{"num_hidden_layers": 9, "hidden_size": 160, "num_attention_heads": 2, "num_key_value_heads": 2, "head_dim": 64, "intermediate_size": 576, "vocab_size": 4096, "hidden_act": "tanh_gelu", "norm": "layernorm", "norm_place": "pre", "norm_eps": 1e-05, "positions": "learned", "qk_norm": false, "attn_scale": 0.125, "bias": "all", "tie_word_embeddings": true, "parallel_block": false, "init": "normal", "init_std_qkv": 0.0393, "init_std_o": 0.0103, "init_std_up": 0.0393, "init_std_down": 0.00488, "optimizer": "muon_variant", "learning_rate": 0.00195, "lr_mult_o": 1.5, "beta1": 0.93, "lr_head": 0.00489, "max_grad_norm": 1.0, "warmup_steps": 200, "schedule": "wsd", "decay_fraction": 1.0, "decay_shape": "sqrt", "final_lr_fraction": 0.0, "batch_tokens": 16384, "max_seq_len": 256, "doc_mask": true, "train_tokens": 155400000, "max_steps": 9485, "dataset": "wikipedia_en"}
Each number is 500 + 40 x the weight over its row's rms, rounded and kept within 0 to 999. Layers, rows and columns count from 0. Numbers have three digits each. The size before them is the row's rms in percent of the matrix's.

# v: layer 3 attention value, 128x160, rms 0.0641, rows 63, columns 0-159
# o: layer 3 attention output (transposed), 128x160, rms 0.076, rows 63, columns 0-159
# q: layer 3 attention query, 128x160, rms 0.0738, rows 64-105, columns 0-159
# k: layer 3 attention key, 128x160, rms 0.0714, rows 64-104, columns 0-159
v63 107:503466487485475524470439504594466482475439459447578505527527495460491525472452486485494494458424446514494516505523582429484479506558497485520524550488543476581522523539518531544515543487500496507435495497478545520573457583548536417520444444500511444513506510560452498475466540556470527508565544465433477456495551452521493500437430590481495520482472472486479500439503459551586537581523553576487528477508480468534498437467479492597511523502506508487505415464503478529529468569446499
o63 114:487528590492544485472493499482488430454530525515512525448500536541520478560517588479549563454528505483448473454465452460508440514508509497516464487486537458448564446486489454486444496458510482607559527530516497471566503482482463506492565501461497511461512515546531495478410456474481486487421552527586555497573430514545474426514574525551483464449518495448525488544481488485552499517460470471517459571468498526537581496434462542506517549508438489482501514507548594504437547419468494
q64 085:579465506508519537513562494455442484549491481506452551422447522538517359509488458479483503504536584500492472448508513559506486477462491551530522489470532463549435500504561542460462502520452463519492501498451471530476484464453502494457503470557459462527410540534525569520515481459531497467414538471439454555517465479464450559493478522520476480495493449510472461525402438455530477450497524521529503489515458532550496572537508541507541517473502574559441526459484480499581530431598489
k64 089:565514473524461442534515552532482435450553483536490485527515479481471490466515548523469510549435510486446573425494439508510487500433526532482475445529518523519511539534509476483492464530462526532493435516501535445468442594510444476568526443572517530428567597554427529530513543495512415414500512506584472473464509467480467487529555511457482505494481489468549530527447482473490485490524466522537501546528513437444468438409551524540522550509537568503554482566489496439493476520464564
q65 100:526537492492455461489585512453531509546532452506546421496417485494480425471487542526579530515546508473468498484499456540461460475585563528529517454529504586481542522533479526583509557533456573536430451510437438484526450573569525496515498448499548505536536502506552493506486510476502491434486506466525473434487507480560428429507522525437482505471577528470471550565450526577511579467519497479515491469462451521434477465538549486566514554520507444482493499461481487421514479500490493
k65 105:515465503499473453488477510470517439514555444514420505522489497476571484440487544471565492430562520500496514455482472542466515552532471494543524480476511562490469473494487474461438542497472577460501459451533536565568516531485510561557517453521493422485491487533532473561485502536511435571466423562529579525524459489521454539529511535546455469408414442562493541517425534448450559471555522475548511475462514492538449499477478494490528442476476594510424513458460564475509522463494481
q66 092:509485463531489413520492509544459528434520506469475454504529501527475521521489485457582573511520575469397453538447535475490504471463545511486431449478486511458513527455469494516569547503475530465486466546498490453520506474511508463522518505437504581522508527532476567483493565506512534565546454434485503499554548458500574492503448472608516561478497607520563409505500548526534526533438556457454523500512527564491540518505479479495443489491492435485499520428582496527440481564483557
k66 093:560525479528530512481525449503546506472543556515528529546495461528515419467476435494444481448551496486492450470524440540557503470515523545535545509488478422497526490405538450524516547509576445407547508409550516499489593521470502528517498497488456493499428560483559430509529554528462435526545566532468489523452485551474493488525533482478502567482515497525412597533443493440506496535556510490452516494564455530449521545477568490543452496529441524508490458450449523530457490528532469
q67 088:519435498480523470427525507561536498443533451513481453492436597469487508528472488489549477485581496467490541480446496521481528472489561600464504490528446532488435475490480594520429473503464480501494516506452566470524576456540431514566486441513472497465515471523458562517510515490524552559478567497500530572538517465528471530479534448517495535531508435396528449577560536486497466498512450505551491538468449473485571460511432542481469483506498603482482532457534455535537518490559514
k67 078:520435513509463517513537548534496454560481514408527472430494467581475451489482527433482514585541474467520453526455459503524471520469521512481432429492435489436508488562497470444514545534428447481515508566449577562458499508522539554525503428452468484514451529581492570499435522500437499540517458489486513495507477506527580428516527514426595506519511496528486452449538446544496544461518486472551496526566476496447566520449523497451576457511543547491479494505487530476484507442471493
q68 101:536472503526485515462518453443558476579457511510528547465495570459460469416523503510503460490501540543440507463453532551494496564474599461503541493457523502450520527442471539523524497469576519500561517529482541466445568501476497490519526475483550495518499485498598502491511488502463532488490542565538446505499485536387530482473424512505563500500502514510439569498512450606453422492504460536532545507452517448503496445554486431473498435508433513554523561431448443453482439493474496
k68 109:523504423568488544511499458474495497462479478503515469492486513465509471519568497492532568534489538473488535491432485454461486478504490536549510511521517497538482492451519487429542509408552450529489472515503533483475535487443529469512439555481475513477523507549411546547455495449527455491479524533491520478493581565539543509468564448417488541508458538580422435508533449426448556539456601558564425443450581503472524551499456507495503452462525505515596521510472459516554475463505457
q69 096:457511497532512504484496506465465542497488521486473517488584530472419492488474495508515559492550446482570436493454550582435431546444463465543533480437530474491514509534463465535466472468517532494507522463452508556529551497470454517528459495499513492524545514511457440505476568460441491484519543535473516553511443470527537542469491482456510611541532459442546408509582468548524449543515477569500493428516548451561476418550513547451455432528431481580471514512557471507429516509493528
k69 096:601437470530464572502582472470569560453417458422504467468538531481557579521493465492443460545533547522455482545564501491530479535500502483503535468498504554454556428443498495459573421461514507540505527518527438475510541564486546458517517506468483490534531525480442546492502462508518453523470486504475497566562551546494505536413502477487471525520498426423475478516520483472520529463476561494491526428544486476474469484504550502560439466441504506569518484560576532527450490450530495
q70 095:434527467503461500495522524538490561484417471533494547415494514480541443500526491434519447506476493500471507528511399456518472478437525503489523476633450518497522473468482498531478480478605467462464552471597494510590505485440447527499461550535435457514490474463478531484451486503456574511563454560529537533524502497470412523515502542498470488550531448500469523555497524555493512474515455531478590527576433477483573500477518539520468457455504532514472497440467527562463481479509458
k70 097:478443474533523561547524544523525497484475516538468441497442438550500532515480512566495559515539477483491509562463511508464483448523641531456479463473483462481509543469437573467480515510474409559480517557422509490544423500469474500440433484562464464557470482585511469484469437540594502530457520451480527495546524552549426486543537448489507496467461522532521547477520481473523548524537488469459521472518508484455557524510478429474456539556422495494518462519468544522506440482497576
q71 094:538480514486461524423545555459555542577586527503479538533402478464390551504573500513501478445470539502506549477474454522399544494484475465477537498489487532538477457537406515501500496492438489486488508481533480489575451522544493551538421499490484492468492535530526499509548455502459462478452537591511433544517499487482472494501528491413549451513467477503507467539522539546529542507499480499520505497549497556438613522539473491516412479515543594524534508509505473483500420511552516
k71 096:484523528454398542522534505562480507514450546545499508508518555493483488492533461444508539509496492441420496480468581484555496547529496503479441397491494535448454491477498517466505503539459570500476493533496563510562552512465541434539471517585569516446475544525463563464517502578503532513506434543552487487574436494531400501483512512513456474490495495500480461432523470519491543511540495509538430506424425534577462448472581452494546407528523498512508527521516520530463462460532526
q72 095:532510529505503544451513416473548455484510505460532479549618523507450484451512477465568551438559541514440528379434486469361485581521441534529505484543530529507501542493490546479464533479505533519506492448508479423501452469460565470507559486485434537517456535508462547495504492488494522496482489455530479507515482485456524508468538528461499525490509490482530446478522474502492454467537428410510442499524517488538507469472515434492496493518508547490493484535522493520422629477515602
k72 107:539487522474496530506540443522471486498488525485471523511508576463580469464465470479554484539482581562536556463519485529559543544512450466538541527446539467577519534490558459469474597470547477522477484514442541512511556520500472562551485514506454559506459530485515446530476459517453521513553542498517612472443497482525572459469448497501456456463548500484468491468506548437416424437461548543504528496449548539460525456454546513451554459464548454544501587473522544478496467489474559
q73 108:535428505526463548500493479460483459452484508479480513480509497533494531460487534442461526523579562535526507535499455475497474445571477435497599529469457534526518492474507548545346518469476543564457510431444447486535536473527538481492526539438461513482441551506429491526513539537511549466454478528395442503529497506469486508545547470456485519517549486487501471487537570514504527443484500452462496451541526488487590447530468439498542484442496560590494473523575525523448533524523533
k73 116:453476583487483546475512472587550458491514530448539525468481572484522467423489509499470477493460416543532534497452515516487555536506498510533483535473498497487533437442462463466492507502499493509430464483454543512507508445454418501519559473509492512570472511480481580527516446503507544582573467440592557520501456485467497517531545466509445516476490505376500543567584506514460513491492536490515558566591546496496582429460535493429522518489489492467512557484571487481456508506466493
q74 094:418459536537529510451585474578517406444509496561501510543500474504488479467491489488496470494541520496505524502476522463517492516483523479520547473529501468435505454507484513510446513489433585497494497455463522530473485491533518547517590474500443456518410570468493476483568492491494585523537522601478517580502542532538524450500523551481535422479576560438482449460532480492442533510462551429500423481520464529474515440496567523485461555523466488576436472507468539436509500552438533
k74 095:530502465468489459465471490494517496586479475421452460587526566514445507492513509431511524460450478560425448440504458446482529519462477460526558420479446579496479500506473582485475450477561518554475469521444510502553492497398550545503505497474480518498486522544502525524523441473540522509497464549504506465422441521476529520532545510465443479538480441470515448532485481520526458510550549492508586543548534524587538455509535466458502501508542470525507610512498461421508545437490555
q75 099:547532497425535475410474566510584465565525532533491534449477445474514510547534514549501555523517504532513538489523493589503538501483462452513521560470449463468424479488465447519477505496510528447561468505466436512507478530440490432462524506497532524481479575445488497501506520460466491505562508406550430541464496469425573501375545560501477472444518521472444526467580500491486504571486573462528460494566461553543455483519541495501519538541520507535429509486521524522499520529475555
k75 104:495556496473477470511553442491484573480539417499492538527553547476483474515468522504506579506503483493466494486458450398523420482467439496466519483541534520479527452570588584497472552539507510453416491488455481489573493483499546476555520527447415512550504538516509446482548500487522512547497524585481444512475602499555450515527441479568464475574523456473474531474514528493428425518510501513518503483518420454481476528511527508494481523496587498470537542543586465500512524571507506
q76 094:539510520508495540580466482518491525509444503486491510486461577526552374478575504491468486546495463544555543497512572485496579522547500470521482522515529560412462503495460489468597447521461538485542487510531512494470473518576497420494468560458520462448537423470495477442471513516456448510511541465514579532491526465527547525522480494510488502480569545546539555475482557462519493494526431554507541495522501500491532545498466572469423406512444458502520544450519461441437520453553545
k76 107:465483527568439565536409477477540471508494449491539538491581474492540498468487543525468437504590513455483464516519433472551525463445578528535540486497472495524544468530467460518504521472538532540559471456491450502481493526521446463441443434597495589444526513509525502542502539503492507468492509518469494541480514436587516514449494442446496464502505477563515454501552399530507461500498472558529481464502520446429490598559482501550467437525514438521520556508481497545512470583488505
q77 095:479433522440546488539464510524525532475506483569549509474452502503532466495529518480508594509529469502486428589459439454526545473460505517524420476527413559478562582520536457486490480492475476454541489526456533516554487630469558542464468466568467538547591417465551531522506473463490471494529482481505454523517484553528500410485499437536497549525514500478440525418550490559506550458483454484514495539461505471494433514540510523531479480453482568509497514565476530510498531434484523
k77 093:487493467569476490464454537483473469504623527461499503441433518502489497472429493513445456501598449612508456520452550550518535482439505458522480487517537515478571518534549521511421468392542418491520515500488513456498490463512465488516530569461446458565476564486435508499471528516487486516433491473494486493543485489538404512496500468540494511434534460469491528494461562464523531519498514414549483505462510478538487566541434525512562567456472492494489542520462573478562518506484483
q78 098:463512523512484523522521578521517548586584497554498497499537484480474561565506503484508462585490517449454491480493450525539485470460526568522481464398528490569523647513514560483468504533475469451537467420561482499493463445441457494536565484465484499545543464553558489508547479449484551500493489536473480489511467490522549493464519511551552521518541478519466459468481469480500574407491475535540510405586485505456418552452469513503449504451458474488464492534462489506458526514471489
k78 099:533530534459559460571532468444491443420547545576542502442474512468463501513450400514575617421530476500472422507460564518507484491500533538472473390474515513405499522466513478524500478430555512508496499558541465526501482548478546509475533479504487423521450504453465505556449521510569544463524479556472527472523489543525471507486512548508439527544523542478519492511484465485531493472513450460509537499479497477501494508496392585526524531476584495572497474509471523472448515517505543
q79 096:530539546500511457591507507553527511464463504491529510537483437510489448511477511479480506456473494529515497510469484476470514493414472478440470552490567562530485448493471488506476484420456511400500494510555468492519463537508487525531573456567617502501463467496527464418553527489495405475423502468494404560526506498508431449530560538455522465527497505508480470461543487571451498468424518556500484523592577532497461414520539470492552485484562410492519487482535501485480491497522548
k79 097:498575470471507452519567474465535560494441478533495554471476506531485525487487497574530505469565487520519578468550526520557477497497520543507493450451472580545498467495481543545434481493447473385524533414478459516548574454482478495562540600531498559441556451523497534572506444563518535546486547543463456428515499474475507566465469480513485426465485467497485545467488486539524528529495539489532501484417513512501546495555455517496578491502488524536528500518584415512529513449458489
q80 105:508549458508531558466482533457481531540536559496542509519469506532551550508543518479496470492499543477470502506503568446478501528522493539457441475527496466524544558516468517437570464568439477531458551503497560472513476499506478452492418537492507551469550476502492554584539582419477479497545452423531437463531483522490559574475488573496484532540486448543463459512476481498466528531467437629462530526384545476481485496412534491510491523511542490499450416481500513455461570483485493
k80 104:552563492512502489431546469397451513515498506497487473506529407512588425521464541564484525487523453453488510496562567545539569495510444539539496551541515468428526511529485506443538566546531449522548534500498491457514474593468407463530509499419477484487535564512511502490476537564457489545464502503516564510475470493511464444415459546497562495525583499477502476522451470453505498481468494483436515469469520494476451564480506472523459497454450521441499439522429478577473451517526517
q81 102:518453586519530491451584540462536452480497488421502559520484513499482535495525412483460561530466456525498486474494502514530464520496526470451471547470420458473517490506579500489497528481436431448564464533531477527551606428498518507436543472602510503495520541493502493502444628452611500549474431491539457515540507536499469530447483478502521486556483526491527522537485473549449465478561521475505532439452555501435570498477502503482518503511490539496422505504501516449527470519442498
k81 100:493534423530524486548558507507504475503544569491507464501471475491453549552499500407522504493485495445461497574481530515504477538485460484518522542545471550552591388512470446459534508451528541467456515491508504513478515491501517418505489498492509572536511571552476557459504496473470439589488583521471524504448553481448555432470486579543474466499459496431470550521530488489488467454497522528505458488471459536552483434506467486519458501615528454539601528479475563440502526555473505
q82 099:517515510494551495496475473509574595475533606432545458500546585484458546507510505549546515507509518464506443584511543539519493554461566520557494517468597555477544474536471458498534504497511462469491421462532493599437556502507492524462510518412481435482503548564531549481518514501502458478552471466507488486471537491486471452447556491476518477503436536516468572399483515409502525472436512503472526496455460497467508475470444485460502507442535489515481464508526461395512532504472531
k82 099:520505502469557463476492506515550536556487448551510539539530431534529416513409532532508475472534511493437493487482504433573545421467438529577471533467524505515455497489610491541516465456566500532518557438485523545475552496516480499505528518490525448524510476488505462450532448531453556484460588582503502477469534547564549512491396504470539496502522479504481467545554486428497519464487439428505471473567503446534444556429489473492538538550518504524595461483492508509463469497493452
q83 084:536571485486506505497514542533533516453553451442556530483471537479472514509505432561544504459448467405424495569572533506468533454456473501586529494439529515487418515513479484472461429489536505498524550505528454518514501500512515500534512532407608480564523530457508514544455382473567509495501518443571485513429444464551532529439406466518507478512498543535503510472509496500547517512501491519468493487533399472533395486508542496467524523463453516521519481523506470505438524493518532
k83 092:505547498498508477502465510484481552498531482536505530510556507498531487481535526530517482615508473521523537461572471462535458551500453443511445485487540428449472510502541535471497541493511504450465467437483458532494486532581518490480533467497488427540507474432513490487460512500479533454467585561471464437542556526533439434522506499481441537499478473503476505524515505481484412480538448450527450368558502515514419436521480501534502543455522543577564380564504501505562562457527535
q84 106:484468519519511491432499491522509511580530598497493488506600463459478506470474480489560496485522516469507447533462470415516498501497489509460469540461532483482518512459497461529449554535508508515556524503461467566501537452457520524498551466527561496566467456464508461421486515512538454515561524478429470508575552464459488493547515494431512528565522448541494431435524493510540438458534474505460417428520413511447515426430507449443518546542557447506510552538530586561438521528491508
k84 107:457528533464504481442559518561469444491502512511499403447537553493479469520431427517506517487513564526487503508483498439527590491454440492511503517467526515575571447391479425548509518511496384494439472503469492602507555521467553523564465498495412524524471495487478511515479447459535523541468566523565520442449537492603475468462465509526461543565520464520530523511550441450475511438447519498511513500524455525508536458503457475498535515459534479525461534482528449522472497475508497
q85 087:500527561474534526474505531490482544501584483435510537459459527536514498491550558470475553484540569501487561479564522510420527498505511531542478470572616471528466498543488550486501491501500491494495517470456513552427553518509506417418452515469455488529478425454523518511540532516419533504400541500479500498526568557467515529425512545475467491393489459454501494548487525492462561518488498423491460495494496528409589553565489513561512548513453484527505499475518495470489504532550434
k85 090:484495489496501564501505492540467496536466516504497489485527591494497459479530493521480455498443474543428482426481488549469515441516497512494517487542438460479563474520554551437516410493504550472440407488534523507506492478455498445490556381471479521392544522540522469442544532511459455457489402510476517539557467509494448480477445556455513545528533478587549454523555510518497500470543489551570528502464512577513480524502481512575559511501497596486569437530537505525444511490518504
q86 094:472565535488523512451523508545543490467440469593530561571461505521505491452494496533521475518514521501537541530559413489585465544442495542500511554522515433501434516499580543484508541534483473527511476465490504466419443488403482533537460557436465526494472547487505495551530415534485519504494553482496457527468546515515446490515436467508526581444513528547560489487465492453518505514437504485558601521442481510469502462502540503487445525613561513461495459433547475513453474548495523
k86 091:572439458445523419546506502552462528503488489480444525523473501629560564532480461456498505500500504481473487499509464451450549416443439507505506534503559538497514509515474526404489575521477583558439467486529438454399500500525440498502468565469544495490471494519562497509535488527476514454512460546511554512500515507506554446586502504515528413556516516535512468522501532473504487552504457540466520479493496492549528534545525517469533563459506489475420412535540418483500440498495478
q87 094:482552483542476497468546434482578484503530487507536494537497512486565499500490534500530493535473466496579526498567523504506462617494474475503559592439430485509423468517470492478446509498517465601473496434553529493477506527480499522543607477422499475442464472516499492516542574552505464503473539508504445516513477491455511545520494534511481484562547513559553521463496503471506438502514496407498535455449401490481465508552465462526516492399511466519458426457525438526422485502473558
k87 095:500536484505519560564561464510481500548395492440479527520494528555593486508490528510471472503444497505521484552446394462489472438476502525550467468576513492498486404512555493476491534467475609503512499509509507554485541493523491534495538482538504486548523476441508584561520501504503542495507461510505562457500545554489520478533498539544432476443501528526454529440465456545502451477499505497565509511484601541460522482432451463470422449551506462506425422501564468427467465493535518
q88 095:482556532519418562470474502483443623472551543569454503515510532537540508554451546512492482545478499454458522522524474458497416504552560441535451483561502538572512429508472531480545597440467523454530510474489470536467471499466513486591495494516473518552543473515450564457520550529485447495534507535470463463520477492513541479445504494388474527527525484490452457438476541447530457528537509479529442463572517436556482502531558491490506498494463558438511465533489455558462540518488517
k88 101:542481511564528483534517477517517485569510505461419553584526535507519489487456347563510465512570537620485529512522471512496465479475473466539453479417408453477446448530511544535476475541504474536556422468481529516469516486432484537480536455484538475511455542455518466458485457492523526500472548446521480580529537507548443472476478531477466436505503536495537480474491512493512580489469460490557504514514424536518488515492467534501490435537517457528504457521499458526399445529500558
q89 093:481423393499451538482525544525537495452552478548523516519464511489493585496451484484512428472472494481513513559504420497440518468485520458476500504478574534501517389549596485480486421461525479495513442477489484455463483449528527408446565536513561526524492574481489498465578509504524583488505490498477435491511541485491509580550482494513493466594484484523566517603494490555476527520516528466538439520536573452571521494419474486488483519492512527523509511508509568488507499460485504
k89 091:502578536572531469472555516510504556431477578483475495499538478431467464454556494497495544544423492506533455456454501458557472546428529443470511580561477486497538544502475550532486520500543520562434533419466466540492515474467514462496468479456567536584488517505490499472485526464535477458520519522509569533476421515438535460447478503482428471575495542516461518412563472464497456486482513433500540534509422536532539464551545488530463511511444439568517481466459482452506553519472488
q90 102:495547529455558506559488466580480463551464489514550413473448534502527469517547440490499506458476453465524538517546445501478519506499555487532523456565497594527531491527502389418519433536491593525508495575506563475439437478516542531459496508508559485496523540482548494429488520465425499548540470467579499483548408488508467494513497487489398545542516506506461487461442521532498536526482468494561578542472499556486490535493527516491481482466422447467478480463519515471544541478480442
k90 112:472488460535541478521488525466479470415471455536445519488549470548588511497563578542450427505585508451530473538513493559550452508434468492480466453576506511498456521498493525553356432570526500544492534442503468431565465472499472499533437529422504471435515457410496524529535480472521508545451440483527534490456521585538489479485520516554518446514526484533489500484512466573513475499528543552528494497462506492557519537536476477473481532465468522518508502504425501545533517568524478
q91 099:462488468514468493449497593518465485493480432470535537540524529542473529504467487516541513513542583519502521534476464475470475443512530549501457464560555505535512463535415520571526537529480500549515469441499434543537533461483546498527586438508461514500395514486441427461598546479485532512498522458475433480443503471567591500464523514466545512469536506520522509437492456470449403439567488540465465455444497494543449450538467467465512489536511564477533506476461477569481521460467534
k91 096:509482576518592444397534442515451523547558475502473509468519536439480498480495433486496496510478497541508487543458418453491522492552450452460545492467516518506420406471565440486532550560503498465509518575456461583488530553473516413569485482505552566470514558502512502489454506449504499531479530483531550514448491504492438513472502486555513521499475514524494533526445511448490468531542468430474531486554525570455605471544560489465527487489498536559442494477528502529418484540481543
q92 095:482504479479528491415508481487501484561437499485522478495491459511560479539544485485456451497466439575563454503469512530511547612485483491450601492439465486500549455513502498502470399515519501462495581562529525496507500517499530453565527528529555537441432429517466530414513480500459534481539538462508498480535542496394445536548495477446503514532494525509476484546527541483553486515543509573510446572475566530478498552503431499421526547535546516475505484510443462491483453437430531
k92 096:489564440548464471575545472464497562483477492474576542491475465491493470558510473483493585499470445517486530476462540484471519529488470497481490541580481535520523534478489528541503557558489508498471489526366483473515557547497552493526478511528492472501491489475432458544528515568556486439492570516519447486528458498519556452416521525542519470471514508540529404428512422574501544548532555537476497434552503503518420509543516449493431521557468436497482456477527500559572440466476482
q93 094:499436458465549479527431478477502487492549468394531480491523521490526517478520528449448523504437524506424510494483497584505509433561505559465474496539441529442565500508498492432540551509522537445501503503442494573553486434555521460479514568508489429519552511471443491531558505496486468431591514542534482503569545529500447452504501443515469497519546595486411547482515502491497486551536438525542458506545511441531449485454474493498504457573514494534511447529527463512513496412559438
k93 092:478450506525478514480383473464496527552530429518515422537518467421523517514500522476458511471495487480504494557461579552440469412458473510529490537465474473436578531487464445565482498487521494475461459447442523495513495512571517546556410560455540486584547530485579440503452521504483530538506543531489519515581512529570477510424484455437493448516521504493565487500506461501449492529508550456502464460489501526467509488473549476545547489511491524452603525518475527522477475601497472
q94 100:415484513460466483454497447523588534462464494475548402515488434474520420451489562483472580481519428569427438576464511462515503442563468482542536485528521530510516481492520508453525509508511481504452494436440536470490483420509490509513532488453498484509429512556502459543531575506506533533561461423488471484509468534480637496494534526570532520517488536526516492535602552505539496509491511503551497486587493509498499545471576503514466484503491479526505529533528418482477540458521476
k94 098:510515440493532513514485497454484630568587525497513513460533467528516525427473491494472486480528493537564501508490442494492532547532446502513551462516502444559509517487459477529406482503485525547517498526536538488537460527490544448482452514474504530528492539474557451488569492477539525563575505521580498494492459461625495497498518413420481488481525492461494540463545462437483521497495511553493567533479467520475517454533487524542492434424415437509527454459539595485460521470431462
q95 108:506525480515461484511483464513528465507443514495569533538468509453422498466485476525452462528512495563580464564442402481493570453479553553520566577497473456494452457489515488560436459489513535516493464533476448548485467508567519509555557553450488497497452503526502475525470506553491583467482481479389460488524438497530475479529462467446433415466561568493515493453485575478449504535508496420445499491523485492478498569491564443500560541468544538499536521553566498439511521497514522
k95 108:471398506503531492526488486554489479519528556435467455525491473425452515495523508460481473462524505535559528469501469497470552424573485484503469491535503532486498465503480573514591536496492534516419533488457564538533457508471455481501494543499492459437448435491532478574487536471552563502553431564568435512507488469564510501513525527564425475473547422506459485544507556537527469522517483443554490435569456470481527501508553452483483498496499444540502493497602486547446560567462443
q96 091:530467540528477499500471539493527494536486511479481542349484501489573480509516512425474547465501427562501461491431469454537440552549559522477414526484473518456496484480501427489493546432558494481544494545491513527495541499590473525486447524506576521474555497499507576513481532471498489528470577536468506493425498482499442545532557422544453501479477563479518442472583504591446517506481565519470437461488571543446524549473496503516524491492409497501488484541498478504469459461486502
k96 096:455510452556496507449465527481445528404461494464600460452518446528420562484483490490454423453551495483496501492464542549477512632522541493577494483502501439504473444535498517522482480533575452506477498523509478500469515473518461545565477436509496542557485515509441540507536445502473493425494448578453482533510550501473511542555476478417499529398525494475520515615487515469560542511511528530526512561467526509512556489481464523534445528518484485471528485489508513539576469546457491
q97 095:561471566488468443443541454498513497485520486509582469574499522487434478487430456494520595543490490507433489501510459525534501564477559525525511484549520450501541457494498495519458514507529478460459525506460568529481582495461517476479521498521445492525523564506515434449548501488471452530486523483466516484467444497456407490539556558470546474508495449564532475551535479508483542419478517434438455484498580545434528438578563503422426506542512436496539515463521558544556477492555501
k97 098:452508511461503404464549499521518502553495522493526523468506504530584498542461546497510462467522553442554448468443461449586499484508506456458518534509496590499513469490508537508517494483473512539494453497451577408476563522522538515551453448562551514506499465488518568459500420460555468577552529529532537466473418480529536509575486482512460580443422518503509526508549445413535511435530520544512473462452517491540475443452459535495488466489479508452542511516502543501514486399478554
q98 096:486530446454504519444477513463488481441430521508552544422419525489465500485477563519460546473451490486518465518542484533461430527540539491543461510453525458557545564507528522477522570469540477494486569501586464449568597501462473505481525518477464569421503493468448427513503490456464504481471503424562484514538568490498524514525591464505465549466528483540455467533436547482489473525558555547503539508430465467500519510439511547506410518507454471453491520555506486483569423519507493
k98 092:593468482537510490429519569525497577423535474513548553524552551481480493529514555405421513481488478528449557457461479523535531484520532459511525463541484427522499523465496456457534528476525475456507529569546521491394514493555497422532493476511597492472509481485555488507540537496580511437523506424461530550531515537484496443444455460539494471460402540522523527522504495566455459555530500471504556514447495475476458557517496501483501451517414501563485492498476521438553473524520512
q99 091:556535482454486475444527485477529434432495524503539552568583415450489546557525520539481512574554594544482549453494577487524479517460514488550532471504454476445470460446533536537458473513547432471514487460562542515445470476500468431490484427530513506509500542480573545461497541497475504498534560500550589541528488516548519483518530414496462528517492490497533451483504531524532400481536483447419490468478457461445488489517439555421537499499584479485515457474545520509513513474503462
k99 089:529489531514446581589536486501534495507496481428498510459447609480491481573479526468548460476521537457513466512547522497432466507549507526424451501472478512493550464519583471463529528529433474528474474495481481532547569526465526473506536526469478520467514451448488477480475522476532469470532552513513444462455536415553576438486450528459518535474513452437527452527516444460528421501514560402410518545490519499538492447534485499520500478498536492551520543556454521616541460521490482
q100 092:461494469454495526434478461512503522522561509479511507553578455440481575510487404454470539529521479554474496495533505486548436521464516433480563539561459471513467511550435504478486539484452466497482443443502503473474541442408492554487578482508463577537505570497503533497551536538527567479496517500500545530455579475536519465493515449494542471506566461514581487488497551486483417535509452458522536518520475488497523513544563441548485605513423432561511460533472455544541497468520483
k100 094:423553513417507458507561499476435518525533557485455480535480551476477521471498479463521455494464516481467528510438492521407448509513491487524554475474542466527419520498487483431477479550497511510450425530484506515534583496464519552494573518502604472568506465469498470498504480452482513522549499430498558464476507549478503462580516578501492529486471530451522456452523468430561536487510511509505517479517498559504577493480446472494485534480594470546520475520611593507412515567515470
q101 099:486379514567563502515531511458530511481571546523483470462500521515496503482607474563508519470514539494511535501462504511500462591512430430498511530482508445500483486418507532459468493572428539547500548434514478516522472532503570491550462535508468515563485442510588453468458506510505502519468493555458513499482463407491532523446431523502450551525503431468473538564474489478469550515425483512471548525509548515552459451483539464553449513511518433489454470461498502405564477513532460
k101 097:534547500453434529467469523570473430535551438509529558457497531473508484468543523460469509470523510462480551455545520549481514546468417540517501534528572566466514567536472514497552502469565502515536486530617450481502479503489529544443455499472518503508539590518454530516514433455485464531515457483525458548490519468479462469516490525476442444486526462537384471464520488557433498452459494533544539458429536505414550463449490514543517437473534501421534507557532526520492454462498557
q102 095:538533523537523475518509486495452526544515514472538503506488445519559529550462510482458584513467569479492478517543446394419473521461428451544521500451549565508461485484474533475517504521468475527503535475479393516470418476465537428533477501528474506445489437432458500476550515510543541515519478479516520449445549527475510495629525498547491488536474514540581532538484507515530487584519535527507521487431469485532499467561572440412496550514511490525453564560519517549536491556458457
k102 095:533542548549489443504538456590517531538582509446428543497546474515525472472570502452434460489497493497525541493528478465523502460534480495454531520468455469557571442390490458489511548597528572519449473474529503501573412428504506533521485533595526540493482528532487476496565492488472600486472532470468507473532499520481450489522503505523478506495470460510518492442449500544495512481479564524521538573435597481547515472478541523459465505511475475488447409533501444488446505490543464
q103 092:518401499512586555550474491430535486496431555496505499528477416462458578446523589541535571434476510500467503540504486554544502504520509483481488521485499458474528515482455511540482423430488463487485499512524442431510502450501486477536532538588474509525456541574527506528511513436475472495505496488489595487490479602447533546466504535533531479477494478415471469558483504502560475506483574523424490503499434515566494434458452495483533471530499507490473489542459570485406523454467508
k103 095:516484535493496523441542462424441553425491570482584444492513515460524502567496507477522515512484496503481521432506540500529498497480450540458514471552542470508604520524482544545453513472531527501547501476539448475482530574459598457468487525433480500507525478481470526425501514487500455563455565427448435581486477499537501431443479505403520504583540491513481562553512477440440502545473547503478425485500563533461477451545487524474527501561498464512540546496530483448559489556483512
q104 105:550515454460481512525482494499558486562515473503546538470496561473404567489469501569449496518476424516482525552432506475513436491486459457516501530492465473460559527484545530494401525482511494479518454473549481435469486468486486501551528530456559483452463517566536483496507599475454542476465438447488502572520501536492489496519474455561477420437529522498452585468503448466554455457464549462504504515572479484529502502531544514541473625534456507450506511542568485458571528549521454
k104 105:526451466468519471500543501498502440403541461438426543476478530409463514500515495512493469477491437503498477477493524601480552455502523539449492448443568486438482528523461466544528559473535536443402501543536564558492549402561519451481575596475502482488521431469550477536514482494504512422542533478523523558486570518527516510504494538508502510531536493503494491454535503545503494576485602457491515511500496441477536514501498532496478471501589457494499551509484510468548559514426522
q105 103:484514484576595481552448505472503425513471441474510491467445502468529467557547470505436468546553487463556507585475504450497589477525514498511534479480536542557494510468521527538435439520491488503470503522463521561508454477566479527518425547543502468478529418363498518516494467547473483469572507544499491522493518592525496556468501528464463468499409495472541446474488549500531534491569461493549487474468573499538458561444500492473518479489515528507585420476468491466535454466499469